config.yaml
n_layer: 12
d_model: 320
n_head: 5
n_kv_head: 5
head_dim: 64
d_mlp: 640
vocab_size: 8192
activation: "swiglu"
norm: "rmsnorm"
norm_place: "pre"
norm_eps: 1e-06
positions: "rope"
rope_base: 10000.0
rope_fraction: 1.0
qk_norm: false
attn_scale: 0.125
bias: "none"
tie_embeddings: false
parallel_block: false
init: "normal"
init_std_qkv: 0.0292
init_std_o: 0.0
init_std_up: 0.0292
init_std_down: 0.0
optimizer: "muon"
lr: 0.00209
lr_mult_o: 3.0
beta1: 0.95
lr_head: 0.00946
warmup_steps: 200
schedule: "wsd"
decay_fraction: 0.851
decay_shape: "cos"
final_lr_fraction: 0.0
batch_tokens: 131072
seq_len: 256
doc_mask: true
train_tokens: 646500000
steps: 4933
dataset: "wikipedia_en"
Each number is 200 + 40 x the weight over its row's rms, rounded and kept within 0 to 999. Layers, rows and columns count from 0. The size before them is the row's rms in percent of the matrix's.

# layer 4 attention key, 320x320, rms 0.0748, rows 143-186, columns 160-239
090,194,174,282,264,200,209,145,225,154,172,221,163,154,155,160,134,225,158,187,235,157,158,150,212,197,199,191,231,260,168,171,261,224,249,240,168,242,143,208,155,148,222,202,148,173,182,235,177,213,185,261,139,188,157,247,161,178,202,161,152,140,164,226,257,228,215,165,232,156,282,182,232,161,158,265,164,299,142,210,204
097,255,198,224,242,201,122,168,151,210,225,150,211,199,224,184,188,230,218,209,150,213,211,222,260,227,184,169,206,224,192,263,170,199,199,228,144,226,189,168,125,186,171,124,107,143,171,163,205,209,146,191,166,210,203,176,217,200,100,184,209,202,212,287,198,206,107,186,240,206,140,189,191,141,184,272,193,197,250,163,188
109,151,217,195,228,173,178,223,250,233,309,134,279,174,253,188,276,180,168,219,131,181,156,135,144,188,270,187,162,234,234,175,204,167,240,177,211,198,184,183,176,209,212,163,181,137,195,199,242,195,152,206,194,223,221,144,190,230,189,262,150,144,192,260,158,210,184,181,247,240,224,259,165,218,178,119,201,134,161,216,160
100,232,242,239,243,191,209,223,139,200,196,220,248,233,184,126,195,196,210,195,211,127,225,234,226,237,214,93,203,164,193,204,230,250,186,247,97,218,200,167,192,188,173,219,222,260,181,167,222,211,229,245,233,251,189,135,274,198,260,218,197,102,187,155,180,213,237,165,224,219,179,178,203,191,139,167,185,192,127,211,125
100,230,213,164,252,209,165,280,146,183,170,196,160,236,187,199,166,185,166,118,251,209,193,293,149,185,163,121,169,210,131,188,193,170,232,197,123,220,231,263,91,156,235,166,171,219,166,215,138,276,211,228,133,213,150,222,223,231,137,165,202,124,127,237,219,232,188,137,251,213,238,161,208,185,258,234,235,190,208,154,169
101,168,200,138,210,234,202,195,153,173,267,231,244,192,184,204,164,238,210,149,233,208,222,227,211,237,221,174,281,184,210,212,183,218,213,226,185,177,264,190,185,220,156,252,244,181,193,282,215,169,219,216,209,221,311,232,197,201,210,313,242,148,231,160,171,208,178,170,190,195,205,236,235,178,213,197,158,253,152,190,289
111,168,132,194,174,229,198,185,185,155,180,142,144,151,187,190,167,262,243,237,192,206,203,173,251,190,193,155,208,217,183,257,265,185,206,198,129,159,204,182,234,134,203,240,191,211,164,194,226,167,135,183,179,197,177,175,213,229,243,202,195,195,193,189,186,186,227,237,299,227,131,242,155,149,171,150,214,214,202,159,132
104,205,188,246,146,191,208,174,144,193,231,110,165,284,235,187,160,210,179,135,213,138,179,180,214,241,142,172,233,131,216,228,169,268,232,193,204,273,151,161,172,226,179,213,214,181,204,211,137,199,265,182,182,189,243,275,186,123,214,173,93,281,219,288,214,230,260,211,146,243,222,205,185,142,224,191,196,190,186,204,214
094,197,203,220,120,204,204,278,236,122,192,186,208,227,190,240,167,233,187,161,210,183,185,127,167,175,269,248,267,233,209,252,171,192,200,163,173,208,225,156,215,246,193,131,211,162,225,208,220,179,139,232,127,68,153,190,169,264,152,215,236,126,164,204,211,253,169,229,249,181,156,180,212,179,186,248,249,256,251,163,220
102,201,243,170,224,217,173,197,217,183,109,227,206,235,181,277,177,206,308,166,220,206,194,265,291,229,187,237,243,111,183,205,277,135,256,232,206,213,119,200,203,208,214,228,183,216,190,216,160,133,289,241,210,174,220,195,243,183,157,143,233,218,270,126,209,188,183,159,110,207,92,199,111,129,240,201,196,250,178,226,170
099,115,229,276,233,232,238,205,227,200,200,221,209,214,129,180,230,242,191,215,220,197,185,210,148,286,262,220,231,149,190,203,209,111,294,166,198,202,272,93,185,193,177,231,221,262,243,227,199,212,259,241,178,210,204,173,268,201,263,195,195,161,163,193,180,215,203,247,168,194,225,154,122,216,161,131,170,197,203,279,186
099,194,228,191,187,214,154,212,229,182,231,131,271,229,188,139,181,217,186,129,121,175,243,206,255,147,215,216,248,262,162,168,181,236,224,119,272,214,159,186,233,165,192,161,134,186,160,131,205,212,229,216,295,197,192,203,199,189,277,196,133,239,142,239,236,232,203,174,242,213,198,163,243,256,189,212,202,235,112,240,174
109,189,250,215,181,177,152,248,207,206,251,223,216,248,237,204,178,167,217,139,161,203,179,178,204,144,209,200,182,279,248,211,201,167,224,170,236,189,247,274,161,207,198,273,239,153,220,137,233,232,119,212,118,141,209,145,214,159,168,248,251,207,191,174,104,184,223,260,132,249,245,202,117,188,206,214,233,245,207,189,224
110,183,176,173,211,217,169,214,206,117,195,148,197,190,161,198,186,143,236,165,216,197,192,178,263,270,189,124,264,208,126,173,201,280,255,198,261,176,279,173,164,155,249,226,238,206,178,194,291,211,174,206,227,213,190,223,168,150,170,146,163,198,154,152,222,205,199,178,203,259,244,241,218,171,178,181,236,233,178,191,212
115,222,155,188,122,227,210,169,190,206,158,229,200,162,230,172,167,199,234,187,269,202,262,240,167,179,216,256,259,192,204,201,224,202,108,240,168,152,228,258,180,188,153,114,239,179,181,148,247,170,175,235,131,183,138,114,221,187,160,180,245,198,240,131,275,167,175,159,193,175,160,156,220,259,194,229,294,303,185,223,192
113,204,157,162,252,186,178,263,176,234,252,202,209,275,265,142,226,167,263,250,253,235,203,99,183,174,180,203,147,252,211,169,189,191,172,213,136,234,243,283,163,134,240,172,214,200,231,135,216,140,160,145,149,227,212,209,252,192,196,192,171,166,156,198,224,155,198,159,181,196,235,218,132,156,138,207,161,220,173,204,235
107,242,178,203,170,262,201,149,129,220,226,186,173,122,173,169,244,185,195,165,211,185,239,254,198,184,178,169,204,215,252,176,141,230,226,249,140,223,147,252,153,255,215,189,216,143,234,132,159,223,155,191,242,208,182,249,169,193,140,194,158,234,210,156,208,149,226,249,159,156,248,235,213,286,263,267,236,174,273,150,237
083,230,257,148,150,210,170,212,215,246,173,258,177,113,175,187,219,190,257,205,211,196,184,177,271,212,219,210,140,70,230,214,242,215,153,163,260,193,232,219,159,203,174,143,236,265,205,194,260,164,207,144,221,151,232,249,208,235,144,150,292,214,140,209,160,102,196,170,184,113,157,124,225,258,233,179,184,223,176,198,189
072,203,220,214,265,192,234,237,196,138,215,246,196,282,234,151,210,197,146,222,209,203,204,177,216,238,220,184,222,203,218,219,233,231,297,159,218,238,183,172,192,278,231,114,115,174,265,182,205,194,202,255,156,224,161,158,231,126,200,168,248,171,188,212,214,225,170,187,143,275,203,164,166,225,166,293,180,200,159,238,201
083,211,190,173,213,252,262,243,186,204,193,236,215,213,197,178,236,196,188,271,167,161,148,211,224,217,147,191,142,141,214,176,169,243,283,206,242,238,209,163,188,123,174,185,227,221,215,167,171,185,172,134,255,172,171,191,175,224,169,159,231,203,133,140,151,146,168,134,201,204,233,175,199,144,192,236,249,221,203,127,211
072,221,260,249,110,216,180,174,221,171,164,233,253,130,238,208,232,173,211,207,125,195,184,265,192,181,266,244,146,163,230,204,187,304,166,156,218,210,216,163,222,126,158,137,169,264,203,141,262,182,205,186,207,172,164,278,222,227,199,164,231,213,209,175,168,173,252,203,202,159,221,146,221,184,193,234,183,191,302,149,205
087,184,195,142,208,184,187,204,174,221,203,191,185,221,173,198,205,227,222,214,183,213,191,190,225,196,182,197,300,227,185,232,226,178,180,248,146,217,192,212,225,207,249,166,188,219,210,147,174,180,195,246,204,252,237,237,246,159,213,194,164,145,233,166,158,243,218,219,212,256,129,233,211,192,217,263,193,257,262,241,219
078,182,225,259,213,221,192,161,228,213,278,121,105,201,184,167,150,217,196,265,229,215,222,182,174,213,162,172,231,204,182,172,182,175,237,183,204,185,247,172,258,241,163,187,220,169,192,235,159,192,216,224,151,304,202,143,205,194,197,146,243,187,224,217,178,219,180,206,219,152,237,226,213,203,183,245,146,162,262,262,201
082,163,193,183,205,226,219,196,168,254,211,235,212,121,187,168,165,242,192,140,210,267,208,229,225,246,212,201,274,195,240,179,195,182,147,206,147,193,253,226,170,278,222,213,227,183,226,250,190,279,127,213,234,208,163,166,160,175,194,183,156,181,187,168,234,210,155,203,268,278,265,228,218,247,224,273,196,243,171,169,195
093,200,193,233,150,265,228,223,208,273,169,175,259,146,252,237,286,223,181,189,223,214,237,221,219,222,164,239,186,172,236,195,102,176,182,186,182,278,159,148,221,214,214,253,192,241,160,273,258,201,195,176,220,182,170,251,273,210,158,197,183,278,193,316,183,189,237,134,179,247,178,182,195,174,230,277,218,198,143,162,238
087,241,187,229,257,159,151,112,227,227,213,199,226,251,229,178,187,263,223,112,231,253,234,191,195,212,216,242,245,225,194,252,263,290,209,158,163,143,180,206,147,172,212,308,236,185,200,144,187,172,225,231,157,267,226,163,211,193,229,161,159,215,233,168,252,232,171,172,225,190,261,151,203,232,129,236,204,175,233,218,195
088,235,169,103,187,168,215,247,193,143,173,192,97,165,168,259,248,159,111,199,179,257,183,180,154,174,231,179,284,192,198,222,153,207,264,184,276,209,140,205,189,260,187,207,199,190,169,103,204,215,132,128,181,171,177,195,208,182,251,199,241,244,235,222,144,175,213,232,218,170,208,186,149,219,94,178,215,263,183,221,232
088,202,209,243,154,236,210,200,212,235,211,187,180,206,155,141,130,175,215,175,183,140,284,249,203,196,168,249,216,226,221,221,204,208,254,198,179,231,123,287,256,195,171,148,177,327,162,259,186,220,175,263,171,127,237,244,192,170,131,163,226,187,272,201,259,141,186,194,180,223,168,188,231,220,214,178,122,233,168,180,224
082,281,245,172,229,240,167,235,187,212,263,186,174,227,202,187,194,97,183,188,156,197,199,186,159,172,250,230,208,255,188,229,189,196,188,244,192,217,209,156,184,223,205,217,157,267,259,176,239,139,224,171,218,236,205,156,208,143,192,225,225,213,199,183,202,142,145,208,244,204,194,202,218,165,211,244,164,222,191,275,213
098,177,170,160,252,179,132,172,244,226,226,193,198,220,210,199,239,230,119,221,165,278,185,192,199,220,233,298,251,181,213,146,190,109,221,191,219,192,189,125,109,185,298,216,237,179,235,262,132,207,157,286,187,164,149,158,107,198,179,192,151,176,220,169,207,256,173,192,303,162,186,197,148,146,184,213,215,182,115,204,225
089,242,201,226,154,216,204,210,149,237,147,183,207,219,237,166,150,209,212,216,184,235,197,195,187,198,178,211,242,156,134,155,174,163,211,138,190,227,224,210,228,224,255,210,232,183,202,147,289,281,163,293,166,163,250,222,210,177,171,220,245,211,226,169,181,230,161,172,171,156,196,177,233,299,300,182,247,237,155,233,143
090,147,180,99,171,212,179,191,150,248,143,256,167,190,212,155,181,177,262,155,151,216,270,141,279,272,137,179,154,180,242,208,263,174,176,221,222,227,208,160,150,220,212,170,113,224,202,171,207,185,206,231,172,217,255,203,204,218,249,192,207,182,218,231,246,206,139,181,171,197,146,208,200,208,224,183,187,165,236,255,190
102,186,136,239,225,144,221,273,168,191,206,217,228,220,244,228,175,217,233,195,255,258,150,183,165,148,198,195,151,193,144,204,130,237,183,178,226,198,239,241,280,198,303,239,175,201,233,218,188,151,232,102,201,198,165,162,187,153,188,193,269,248,175,268,140,157,236,179,224,221,199,214,203,140,174,154,216,130,248,259,317
095,116,225,161,253,289,170,213,118,238,163,191,210,219,213,112,200,201,339,197,150,206,234,218,244,174,115,160,153,186,180,275,207,222,257,204,177,214,237,141,203,216,225,166,196,174,212,221,293,169,217,158,140,185,264,180,222,170,169,255,247,232,287,181,195,236,250,204,132,144,155,220,278,168,156,251,158,179,273,228,236
101,230,195,216,206,188,142,223,207,177,201,158,259,180,209,226,148,215,156,281,280,152,206,140,202,174,296,193,171,230,292,194,174,228,188,139,258,174,188,142,257,211,173,124,204,141,200,183,182,210,217,229,201,197,185,184,232,262,216,197,188,212,106,201,198,183,244,142,164,195,196,190,170,191,257,150,212,215,264,258,187
094,192,138,151,162,230,157,266,180,173,185,187,215,290,230,199,165,196,211,166,163,205,130,249,167,199,237,207,222,170,164,210,226,271,187,178,218,246,156,216,134,215,168,229,303,289,232,158,176,145,205,172,185,172,164,160,276,242,167,189,211,151,149,200,170,223,228,234,163,252,227,170,175,263,203,142,251,216,208,147,236
102,232,187,201,140,177,219,180,176,168,175,122,192,157,263,243,211,201,166,192,207,212,229,211,247,267,201,206,212,284,200,231,239,207,209,211,232,201,172,202,305,285,207,212,167,162,215,212,193,257,220,242,164,198,214,267,195,183,209,234,217,195,218,249,208,249,162,246,196,220,254,239,240,200,189,216,152,248,195,226,262
103,207,236,167,125,188,213,185,152,175,152,215,202,167,217,167,212,154,195,197,186,125,250,200,170,240,191,207,193,240,266,221,202,210,194,223,229,179,199,145,231,210,267,177,234,167,232,293,254,240,192,231,217,155,308,111,189,252,191,178,177,232,167,203,165,170,174,200,141,176,199,205,228,229,289,224,199,159,199,218,192
113,211,187,165,227,141,186,134,186,190,177,157,187,148,237,208,214,227,191,173,199,206,207,248,196,271,211,187,233,199,136,148,189,267,175,202,175,185,193,223,194,203,190,244,233,266,201,321,112,231,216,238,232,151,196,237,250,153,227,203,195,242,287,234,164,189,187,204,194,200,197,214,191,171,298,238,217,196,168,174,242
101,146,232,223,191,216,183,232,273,183,259,212,198,218,144,169,174,215,251,186,236,236,155,148,260,216,187,217,193,176,154,176,173,191,163,207,194,200,239,172,262,185,138,223,249,231,185,212,199,179,228,165,260,254,171,327,174,209,249,213,191,202,178,219,192,142,200,198,180,270,213,204,144,222,261,194,203,205,166,209,254
109,217,241,210,195,230,175,256,248,102,182,224,187,235,249,210,229,203,186,218,192,163,215,280,204,188,227,232,154,141,275,215,168,130,106,143,228,207,201,191,145,123,241,250,184,89,160,132,248,141,213,228,178,184,233,118,196,248,221,146,269,155,160,160,190,211,143,140,197,192,158,114,197,214,215,271,142,201,206,203,145
108,107,257,249,268,117,209,247,201,193,212,195,118,239,306,199,225,160,177,264,174,133,235,175,149,216,191,108,193,272,131,237,186,223,284,203,272,170,229,126,189,247,170,241,213,211,202,199,149,155,227,237,240,205,153,125,238,145,244,175,239,236,162,239,214,197,200,144,194,235,191,157,245,181,148,217,210,193,165,232,212
105,139,264,147,234,176,186,124,238,157,150,279,109,212,284,233,232,216,221,159,128,245,176,208,195,154,173,275,142,202,219,151,186,154,244,202,254,207,127,185,201,233,183,206,158,108,207,164,176,220,152,195,219,158,208,209,175,194,198,209,217,234,266,166,196,239,194,247,162,111,183,216,221,172,209,200,181,220,219,122,171
105,238,184,239,202,183,150,184,181,207,154,222,209,147,236,156,245,259,170,178,230,210,169,187,181,196,222,66,203,216,160,144,166,206,249,240,257,207,142,194,226,173,207,268,198,241,235,223,190,254,247,160,186,175,177,222,247,85,139,225,241,239,216,249,195,160,167,262,233,241,238,158,211,198,163,160,207,129,228,226,204
# layer 4 attention query, 320x320, rms 0.0723, rows 144-187, columns 160-239
099,125,202,270,223,180,192,216,171,225,218,147,234,269,259,177,146,163,207,195,168,129,257,149,133,170,264,207,196,243,178,205,171,234,208,214,241,159,166,135,156,235,200,190,249,295,254,276,167,176,166,237,254,208,202,189,224,147,182,203,188,263,207,153,221,187,160,166,223,221,158,199,203,189,225,231,212,173,219,203,251
109,204,268,223,229,221,172,205,260,175,202,214,182,263,174,176,170,176,179,179,220,170,157,161,263,180,189,201,249,199,251,209,236,255,175,225,188,216,170,195,177,227,272,241,248,235,207,290,251,210,212,109,182,187,187,151,224,212,179,284,235,139,184,218,260,194,157,240,182,161,77,285,235,188,127,229,139,245,201,242,196
102,214,199,182,230,190,190,238,196,180,200,176,195,211,216,196,283,174,211,182,287,153,208,106,169,263,213,262,179,225,179,192,150,288,160,204,169,180,168,179,150,245,204,220,198,167,179,218,239,247,213,154,165,210,178,188,198,181,122,230,155,252,227,192,182,280,280,221,216,176,133,176,286,232,209,201,180,201,236,232,226
097,186,176,228,120,226,176,207,162,212,190,252,220,128,153,122,193,190,175,182,170,173,213,224,191,246,180,205,159,149,225,188,229,234,210,149,184,209,252,268,235,207,199,249,221,186,196,236,234,150,170,207,200,234,208,234,182,204,201,142,166,206,189,247,152,257,192,209,239,221,210,156,180,194,239,186,226,212,179,164,203
107,182,269,237,186,190,185,230,224,174,182,197,215,220,196,149,176,231,175,208,181,229,227,150,210,113,158,143,167,150,200,171,218,173,262,236,262,146,217,144,132,222,189,200,219,196,205,216,229,194,201,270,171,162,195,239,210,222,216,140,218,194,173,272,241,185,240,205,221,220,225,227,238,244,278,188,166,157,139,181,147
104,148,175,176,269,154,166,263,205,260,241,143,220,238,189,193,197,233,244,200,167,196,231,171,181,218,165,161,182,220,124,195,272,219,189,306,241,271,192,195,177,225,215,148,202,212,245,183,213,175,240,298,200,140,207,260,251,201,129,257,174,157,232,226,250,174,207,161,206,215,228,197,253,181,194,257,138,211,170,163,291
105,257,204,161,223,133,168,200,140,154,246,178,205,216,206,183,137,218,219,155,176,178,177,148,304,229,178,224,228,229,292,184,225,226,200,208,233,253,164,268,213,214,224,264,225,231,179,113,189,243,212,96,219,229,245,216,240,207,189,216,237,205,199,185,194,268,183,156,219,206,182,163,162,204,270,200,219,181,176,247,276
099,184,198,188,271,214,134,161,251,133,148,266,189,252,208,205,182,223,167,150,205,189,198,216,154,195,234,250,166,148,233,242,169,162,185,172,202,136,129,182,198,209,202,195,248,199,313,204,199,207,200,226,253,209,118,190,258,208,191,178,177,109,230,171,192,191,235,227,209,192,217,248,224,281,200,165,183,226,201,145,146
102,196,206,165,209,170,242,202,249,142,147,202,212,217,221,170,201,147,233,193,254,208,233,204,288,172,203,214,188,143,204,288,246,204,190,187,227,170,162,186,202,180,124,182,165,239,178,221,185,192,154,272,152,248,165,200,203,120,204,191,190,199,234,352,146,189,187,214,257,177,274,212,212,234,273,179,237,223,268,183,185
098,196,201,144,288,155,259,258,188,198,206,213,233,198,207,208,208,205,228,262,216,235,200,193,216,202,147,179,212,132,164,179,235,146,208,161,258,252,191,159,225,209,230,247,209,177,149,235,213,226,209,226,156,192,254,204,197,175,142,207,269,230,249,186,82,229,224,188,224,233,155,190,196,237,260,146,197,203,188,196,200
100,279,182,186,146,184,206,219,263,191,178,145,187,245,238,252,271,235,177,102,213,262,136,195,174,212,209,230,230,235,217,156,204,249,213,125,225,236,209,215,195,154,243,209,206,248,170,222,239,226,160,106,205,274,147,177,149,202,190,179,252,249,185,200,199,276,197,102,166,178,157,238,167,188,115,143,159,158,189,207,220
106,232,157,219,228,243,226,157,128,177,250,284,199,253,160,221,132,160,272,240,251,199,201,213,200,157,248,187,153,223,238,132,225,179,243,192,148,211,249,238,246,145,230,154,247,227,174,133,259,182,159,192,198,197,172,185,202,252,158,229,178,160,207,172,203,215,223,191,238,180,324,251,251,206,225,119,186,212,210,163,209
106,141,175,148,144,140,199,247,151,181,171,185,203,179,270,222,218,252,242,224,273,184,241,212,239,249,164,195,176,198,235,252,189,200,130,146,198,145,177,213,209,227,242,232,197,153,228,243,277,219,227,227,150,176,217,186,158,196,228,288,123,196,158,247,197,257,235,207,223,191,184,161,192,211,202,177,229,267,218,221,143
116,200,197,180,189,258,254,194,253,214,157,199,176,233,276,209,113,178,183,159,180,244,231,217,209,190,161,171,187,180,148,149,198,135,164,196,162,135,256,138,242,164,187,129,207,129,222,210,164,234,130,222,184,161,161,229,252,223,242,210,157,213,179,195,206,206,194,230,217,240,238,204,306,225,161,200,170,261,213,132,179
116,127,200,178,271,204,222,202,166,247,178,80,122,218,151,252,228,175,218,221,177,249,192,282,200,191,195,227,200,221,160,211,180,146,207,180,213,226,187,200,192,165,265,197,227,197,167,195,208,170,193,209,147,136,169,186,212,186,179,203,187,186,202,226,220,211,185,190,223,162,143,171,197,188,248,153,239,197,237,109,194
109,227,221,246,245,177,219,165,232,285,258,194,230,201,207,263,151,161,152,210,134,221,209,193,216,196,226,185,218,267,177,214,236,192,248,239,216,179,200,207,183,233,189,185,134,189,277,259,210,220,203,218,221,253,259,209,167,298,206,207,191,241,216,193,219,131,182,176,186,161,235,173,192,258,205,198,173,180,193,175,187
099,155,271,245,219,198,207,158,204,131,208,154,260,221,181,166,291,192,207,176,155,203,192,184,156,202,175,240,88,236,232,178,213,172,154,150,225,145,153,187,272,210,197,228,316,211,309,203,186,233,138,213,206,205,272,140,148,269,199,227,188,125,151,176,200,238,179,181,221,205,319,171,227,182,141,224,181,163,279,293,238
078,240,191,189,154,233,274,266,221,185,162,215,182,217,242,207,230,231,218,202,238,209,214,265,192,260,253,127,194,167,213,177,190,266,239,252,157,174,226,164,171,147,229,119,184,205,186,169,132,250,228,196,251,164,209,251,162,151,187,208,243,175,243,259,224,153,236,256,147,178,180,210,175,202,319,158,151,176,223,207,146
088,214,178,220,221,219,166,167,169,148,168,148,201,209,198,245,286,222,206,211,160,276,170,226,194,168,222,183,281,146,199,194,199,194,80,88,118,171,131,195,172,210,207,156,263,198,195,139,208,165,240,115,188,198,218,135,206,252,207,225,138,236,217,244,205,291,193,249,230,143,242,193,193,123,224,234,324,195,227,151,151
090,241,167,296,270,251,150,163,270,156,148,173,250,202,218,186,193,221,195,134,217,266,165,87,196,257,121,202,162,273,240,184,164,201,179,160,182,206,210,252,191,134,196,149,220,155,184,243,176,194,246,222,222,243,191,144,211,245,244,187,212,254,116,258,242,216,205,210,193,187,236,230,194,170,288,211,210,163,169,242,125
085,199,185,311,118,200,238,218,241,211,226,215,216,240,179,162,227,163,172,219,270,136,219,198,155,208,217,122,169,181,205,208,284,183,310,201,237,131,231,208,206,186,207,239,140,240,203,191,205,211,209,232,141,217,104,223,184,234,175,193,207,163,237,173,199,211,200,124,165,224,164,215,218,239,207,145,112,231,253,259,194
088,208,150,217,146,213,282,235,202,177,181,213,213,164,201,158,115,121,179,209,185,192,259,247,173,207,204,174,166,225,153,251,205,233,159,208,237,141,237,256,280,131,211,149,250,218,235,149,131,142,227,263,210,128,243,175,139,225,274,175,166,204,146,137,182,184,201,195,255,322,206,231,190,212,140,175,156,106,218,223,263
085,173,160,255,109,149,218,191,218,179,277,192,267,211,161,131,187,182,236,253,188,175,254,183,134,122,228,165,184,207,213,168,222,229,243,204,204,178,190,180,211,225,277,172,78,259,219,242,269,196,225,274,135,200,185,192,220,216,178,189,202,178,213,210,237,198,170,216,69,242,183,198,209,127,194,265,122,202,159,196,157
093,229,275,221,198,239,208,122,166,205,191,199,203,176,222,224,232,239,248,178,195,246,184,252,186,270,250,196,250,171,224,283,170,203,182,168,273,224,140,213,152,234,186,180,198,297,142,214,239,191,200,130,241,140,198,177,182,185,124,211,220,238,266,175,189,211,271,232,218,128,169,230,132,206,193,228,269,185,219,225,199
079,205,184,219,206,173,184,190,212,199,224,219,215,138,233,150,127,147,212,194,176,187,185,130,210,175,241,201,195,190,238,207,197,201,269,306,204,226,220,228,302,203,159,162,251,217,180,321,220,187,210,225,150,134,159,170,141,250,270,200,216,203,232,236,192,195,228,140,170,280,198,108,155,181,204,157,202,148,249,236,219
082,244,217,236,231,124,174,237,212,190,192,240,160,274,153,188,249,230,203,136,248,198,165,222,205,211,141,168,152,248,238,253,159,137,219,171,148,180,190,219,195,203,174,214,230,195,184,210,245,217,189,190,206,160,163,265,222,167,165,197,177,218,197,191,199,224,201,181,257,204,169,233,193,207,233,189,259,184,267,264,220
098,242,178,190,178,193,181,221,208,144,156,184,214,185,180,183,233,249,256,215,203,264,209,248,250,151,249,169,201,250,228,246,236,232,321,226,268,246,214,187,134,203,224,223,161,232,208,265,187,168,201,247,136,128,220,243,270,224,182,179,177,164,252,246,208,273,195,213,179,163,149,204,167,228,175,223,196,217,204,188,149
085,225,167,255,233,187,201,219,175,179,196,199,187,180,280,192,248,213,218,146,242,205,236,195,209,164,297,199,194,220,179,134,203,200,230,168,229,165,185,202,161,171,212,157,105,260,141,148,205,192,210,131,281,204,215,200,113,173,241,167,179,262,246,211,147,246,200,296,196,158,194,202,167,255,226,202,236,118,282,214,179
099,165,246,190,169,265,274,286,217,196,290,206,213,161,131,198,223,147,198,114,255,177,186,151,233,172,163,178,147,224,186,154,227,289,206,148,177,164,167,172,229,184,245,209,224,202,213,252,236,198,163,175,213,197,198,224,195,205,176,165,188,194,175,244,208,118,229,153,139,135,148,123,203,211,229,214,160,258,220,167,265
091,275,247,227,70,260,211,204,230,182,223,212,155,233,191,220,293,187,259,152,189,251,234,255,231,244,227,244,126,235,256,232,218,164,269,106,204,289,184,200,176,201,272,210,220,206,150,188,187,216,202,127,193,217,112,245,206,176,202,123,138,217,179,205,179,194,141,178,207,166,194,168,121,239,195,283,262,153,208,191,286
102,145,178,223,159,213,233,146,261,188,207,249,141,190,151,184,142,140,210,234,154,140,252,232,259,195,187,158,179,175,260,200,186,193,200,181,125,173,258,208,324,99,182,168,208,181,181,207,123,206,211,268,178,225,184,205,181,234,259,224,215,199,188,140,225,176,139,242,224,213,164,163,176,217,180,202,173,234,183,163,250
091,166,221,121,163,186,223,198,173,322,184,184,219,214,182,232,261,249,239,203,263,211,188,204,186,200,174,174,178,245,136,158,131,199,175,235,169,203,195,187,185,166,198,212,282,238,247,189,186,175,249,136,223,133,225,203,255,217,144,212,147,276,221,253,127,219,194,254,118,169,195,243,195,189,192,213,170,134,177,230,234
099,263,179,219,182,178,187,181,290,152,171,124,199,196,269,194,221,161,250,249,220,236,259,149,173,159,253,214,200,219,230,196,242,226,201,249,271,262,215,198,212,190,201,218,193,203,213,217,184,186,201,251,217,183,241,156,169,141,203,248,198,209,193,185,195,159,204,215,196,223,195,162,103,193,153,169,109,156,207,169,144
094,214,191,207,217,179,266,244,197,247,238,236,241,145,171,198,177,173,220,253,123,204,212,201,228,100,325,208,149,256,230,203,189,163,184,198,184,181,194,172,139,153,208,191,116,155,179,139,194,217,181,176,298,221,130,192,113,142,250,302,212,232,185,217,200,144,246,182,221,193,259,209,241,253,212,179,204,219,252,258,179
098,186,240,164,200,176,186,178,250,242,214,174,152,247,173,175,219,203,226,207,182,171,208,211,294,232,215,237,188,200,244,254,221,176,194,226,234,270,177,193,234,149,216,102,105,192,157,239,239,212,248,215,129,228,129,227,205,244,213,208,205,216,252,180,165,247,227,252,189,202,199,151,231,123,244,200,204,158,152,185,169
113,149,188,145,204,151,173,256,195,237,241,291,203,282,160,256,164,155,234,163,123,181,166,191,223,188,274,205,214,206,199,179,244,203,174,193,218,193,159,199,166,197,222,239,229,178,225,176,206,194,190,241,309,270,260,226,123,289,190,179,216,179,218,273,220,196,225,202,185,198,204,121,146,189,90,259,170,187,237,208,211
113,224,246,270,236,158,213,214,154,192,188,261,167,171,193,181,207,196,156,230,256,199,169,195,245,218,204,192,188,135,291,233,168,239,196,192,183,225,193,174,171,200,200,172,172,208,170,173,187,248,178,204,193,206,251,204,269,214,243,155,236,205,137,169,230,140,253,215,210,230,199,244,195,112,215,241,148,204,293,177,228
112,238,157,170,166,206,191,199,142,173,253,237,227,215,238,197,210,169,226,199,187,169,207,141,185,187,155,243,202,210,191,168,225,184,202,242,219,224,192,245,208,240,227,232,245,167,215,213,223,202,206,188,219,277,225,202,139,280,242,154,239,184,203,200,203,204,152,253,126,190,153,195,111,239,214,282,224,295,164,226,219
108,219,226,285,254,189,207,163,123,155,153,193,136,170,227,241,306,237,189,274,244,161,212,161,186,190,185,126,233,256,250,112,183,193,203,211,217,269,230,299,256,293,230,127,214,215,122,221,193,217,244,143,177,161,220,182,134,167,134,289,218,240,140,203,221,210,267,256,177,204,195,261,137,143,203,229,171,197,264,184,213
105,171,234,171,176,196,232,234,266,196,163,204,217,265,291,188,238,216,198,205,108,201,205,218,113,85,155,234,203,150,182,201,200,202,155,175,219,276,186,153,201,237,226,145,252,239,159,262,184,156,203,170,255,147,268,245,216,235,172,298,174,204,262,173,212,148,180,160,183,244,174,229,194,137,149,235,207,125,193,174,142
105,135,250,223,198,224,238,248,217,199,198,171,137,170,264,165,199,255,201,196,292,227,177,180,224,188,208,247,183,150,245,281,218,219,249,189,257,242,150,165,206,218,288,217,205,217,178,204,262,228,212,157,179,215,321,159,197,211,272,197,190,219,147,205,262,306,165,180,181,235,190,226,209,150,254,158,220,208,237,265,215
107,111,224,190,121,223,132,174,215,199,165,236,203,222,175,170,151,286,153,228,152,190,194,166,221,171,196,222,241,100,228,210,225,188,102,215,198,200,212,175,235,191,208,200,199,226,260,249,137,189,230,278,189,175,215,300,187,280,265,214,149,160,215,102,273,203,208,172,247,245,220,202,178,259,185,211,173,214,171,126,184
110,238,206,174,167,167,184,101,213,185,231,193,209,136,210,192,159,124,260,226,177,175,165,134,272,223,223,185,196,210,207,163,220,254,222,182,240,134,185,184,150,153,255,160,204,169,145,193,190,194,138,216,166,205,245,120,210,230,157,161,184,214,229,169,185,215,140,224,187,187,172,180,126,195,181,251,299,253,230,181,196
102,94,128,219,178,226,208,165,192,181,187,230,200,267,241,213,193,210,225,198,97,201,197,204,152,129,226,202,215,225,198,244,207,241,206,151,193,127,139,197,183,215,241,205,182,243,220,235,212,189,257,139,197,257,160,279,146,233,245,216,216,192,146,198,251,211,178,205,168,165,268,158,211,239,207,172,210,208,205,217,140